config.toml
n_layer = 11
d_model = 768
n_head = 12
n_kv_head = 12
head_dim = 64
d_mlp = 3072
vocab_size = 9319
activation = "tanh_gelu"
norm = "layernorm"
norm_place = "pre"
norm_eps = 1e-05
positions = "learned"
qk_norm = false
attn_scale = 0.125
bias = "all"
tie_embeddings = true
parallel_block = false
init = "uniform"
init_std_qkv = 0.0245
init_std_o = 0.00523
init_std_up = 0.0245
init_std_down = 0.00261
optimizer = "adamw"
lr = 0.000682
lr_mult_qkv = 0.7
beta1 = 0.95
beta2 = 0.98
lr_head = 0.0066
grad_clip = 2.0
warmup_steps = 516
schedule = "wsd"
decay_fraction = 1.0
decay_shape = "cos"
final_lr_fraction = 0.05
batch_tokens = 131072
seq_len = 1024
doc_mask = false
train_tokens = 727500000
steps = 5551
dataset = "wikipedia_en"
Each number is 500 + 25 x the weight over its row's rms, rounded and kept within 0 to 999. Layers, rows and columns count from 0. Numbers have three digits each. The size before them is the row's rms in percent of the matrix's.

# layer 5 MLP down, 768x3072, rms 0.0234, rows 736-767, columns 576-671
101:540545483532477463495481485539483537489511551493448477536544502514528510544495474516487476491474488520528511578525555478484494524560458502528496499519521522493488529486486536521513490481478508494495529461506503516482451507476553518510507466498479486496485536518494497502521461492584532415
100:538559503495460513517489489514507512492503523497505500516517504461498518480486480505489517457465489510494478520549497460477518526480481491514516497512470530438513537457482503538455499430516471486502459496498465501506497566549465538508548461478527476511495523465449486484530567517508496505
104:455460499512417524432452505489490501510495512472527472477467513469466510475494485503488527549493482447494529528454483481505472495459486506518522524508511489516510512485495460507502505502456499502485508489514516517499556539521491489541478523468491529452461498518467526539537509480494485493
097:457501476462497493489475492505522488496478509527497556487540531534498506490502504486449499479509502492481481551517465481517510491490453437517503485502504508516544523557530530486508513472513485533421531503515476458487506498486513528522529477471510505518485492462498468467530486499523470491
098:549434530489517459538522462455519494465492472496500536505529517493512512470507508491527475516483573536491466513484510494471499510485523517515491484464522510492477507488518524513457499476495529540493455475502549528526510458519469534508520479456448473511521511552477534505504446472458476499
104:441476527504508504520558511527489507498532536487518479503498528560476525528547501504514497513515501472512511500497508506466481519527521476472430536478525509509495520470494521497469506475486477484505571458480489505543504480464535531482420520516481465536489497474510533497498525490498531506
105:553535473544510506507495529510493477510492475497498523528522501523462511573516453490467500483504517533511474518475521476510493490524479466484523542491495518470498491472528488478500512488506453486525483451492476499534532451495523495507478480488470506538567475506491478481538495514551465562
102:516484455525453485512460496500530530495471481481492456475517518514443505493553519515463479515488538461460495548486516489511522500470467474477542479513561487506521465497500525544518516534463459474481470461492510511501514480465504528497464461515476494535520494497481537512535473486451528525
101:459492474561505473488474555506490533470499477507520485520481473491530497468478506482502511509477481471487451503473523535490454499492501513548475496490522508504513524452477523516527487481534489505517518479463481492509497466495524490488460466499479533569511517525511478448501493527508490429
104:513523512518489496476484491509492524495486543549507519443456502509496446503466478473494546512523504476478527503544505514546535484508485497444524499482544500482514492503484470483438544515521518507484455522500498497500520501465562503529498479537490485541564501495522468465534516572525509525
100:518512588531487503513504464478484529462504490520469505464544544476490474515502502439480515503491516483460514446480535505493483516516508523467514502499464502448554531497502517511524481471516476452509547519499494502496504527504515474481495553528482497492541517485520477476531489467529510527
095:470490488565458511463497518435493523529509542504515504478489512513507510570514487467487501511495478483490511527444476542480481500489491469517579495497500533520530480520518445523505500528526441537543526548484485491516506490538537449559515473482508507511493471490533524521481523533490538488
101:501504543489504501498492479516518550522507499499506554492492506506444531479523502499502498481496508494568512485491529504545508477487484519469510473531495505490476491495514464550517489505487551455472480439462476472485480488462523472498505503507526529509470487474496503471564481503497521464
102:532518556503473467523494529492518494523485492518509523530487518507484516475503500474501472496501543482425489495473471525503503541454476540465513517502501476479454458452514550485481536507492462506521488523527468535511578525470503496502487521464476489490529506526493521470489479482499476482
105:464480463500506550492461520538452488511523510519494504483492514515474488537521466526478497498504472502478492525463457534491510497503477435444457485462500475493522490473513535521461507522559487444485513507541475501474536513506525507498501512502442505509509502456503491516499534491505490488
101:517526443515511500510530504532565529488538471481512517499514507504499505516514510508530544485532500450485528507476502512484484451515498507479502482491517503532484518469514472537451472515527491541505479532544511510508547514495512488519475452498513505469527532534505459528489451531500521466
101:504505442517505467468504468471493519519486504474516502515480499494487486505492504453505484471492515522472498544481500494510498484484465478513547484508519508505505490537531486421475556515516495504528502456494484494510514523465517500515500502537522520536478482479508497519504550489466510511
103:443473509486460499508471539509514499510505523467515486494516521534514473530534539492468470478502476462457505499533513472501488471548505473514480491486478515507480488473519512491451557481454468517490499524490513506515490462491475522518495505476503539527538507500463453490513576534525493524
095:502493493531496509512464486529477544546513509480483496499473493510494478462472497453519491511478542493531483474547532467502522471480470538466506537482513464508490506570498476494511455506486510543451504489513474491495485476482486516482464515476520487503478474484516549533477536527519476488
104:446482505506484494525522523542506485488495502495481499494499473499473488467541462513465501522497515527490513506512480489517488544497467521516486438509495516514486523515514478491522457480511444486500431487505482478504482513523469519480470488494549498440515496527496499517502507487510519481
099:500517498486472469458518479526511511547460528521545501550479488472532540549505500544512495515523475512511514441472493481508492444504485493497485544493516498482517495499478504462484429487489464453556432500508523494514490452525517510483475527417507474487491434469491503517481529471543490432
102:513535490506512490542488539516486504508466520475555484506482519490483528489526517509470479514504525508509512494498468477508502485485551511562489531525499532502520506465525493502509506508448493503490512508503536515474529444502488505536501510508486524529539515511490529476464499563517459453
107:534486482502503505475533512497533506469457503488533469521481515530536471503475488517487505472519525471508487498469560541552510471505485497512482497520509478520453517480535542522526522462505468511504530470509481560503500501460495444526538516532508498539528502521495480482514473500492505511
101:461510438506514502516486449484509520497522540494484514519542481471501513508494497508481502546533456509499466529516489517469473503472487513514554486506470495514531523516490467510492497507533499526480476486478525525513509536523512492485484526479487508535561521513458481502475535530497510486
098:543500485511483522498485528477484514501467518477505524509465477495486503489533486461469460475488493497517509541518480505502477465542506502514507512463496486503540533503495473497460498467507505501465499407518464507467494491515532518451467485490480505501490536548509514516470510518479473502
094:545518456440504506518471525487534491443527530561509499506543527488502482494500537407515525471510475450508506463516517524490528468501508486518549487523464483474484492544492465495514510489542475499531522483518487450496457522528480499504526517460515502519579504487493514488493516524528494486
094:490509467526505508473501519458483484516473548504505525496500494514549522448501489468457485499483495471487521511477471521461513509466476510492535565513497483476467554556516476513526507515549530471497515500489534489523487490500483539503496453461474503498525505514492517517483492509507497471
101:472474445463480474542510520504524495525494451507525495480507523498508517531508500510514476506554474489481499535519473499449494527509503507514491510468496489521493508511518521504510472508480489496507497490532546522562536507506447511533517560538497511501513498466478506476486457483515475482
095:525522515510525468488522512489512477519468505514488500532490477531496511499497519524459506531488513479482465475468488473540498487449467536489538467531485548534475493534486507441525482523534464509474533511500512510496539510524494507495444496507517504509493501545498487469491480479498493527
102:521492529506494504444502508527465527516534530512478578553500500524497516537478523477499499488521475483497491473540564520481515512497487517467524499498519550555466447495500484510502483509536502548504533498475511481510461477533520453475460514512490467517488523506551492525508466532499508472
098:521535514466514492468545493499483515488522523514480522473523481543567475497477542470485485526507486489491483515508567501517503559479513498501503505524562473537496510513525496565511469492448466487537533469495472474537491502492547487510512516495522519505531512527517469498449514513435508512
104:503476478465494506520505502484513489498515487494521466510512441476461481530502465493505492502535459496491525488527528486485537492506435463505585467517476517505456478478490512463499460506485472481571493512493481496465459517495456526494506489501527445495456516498475516459486514504520528474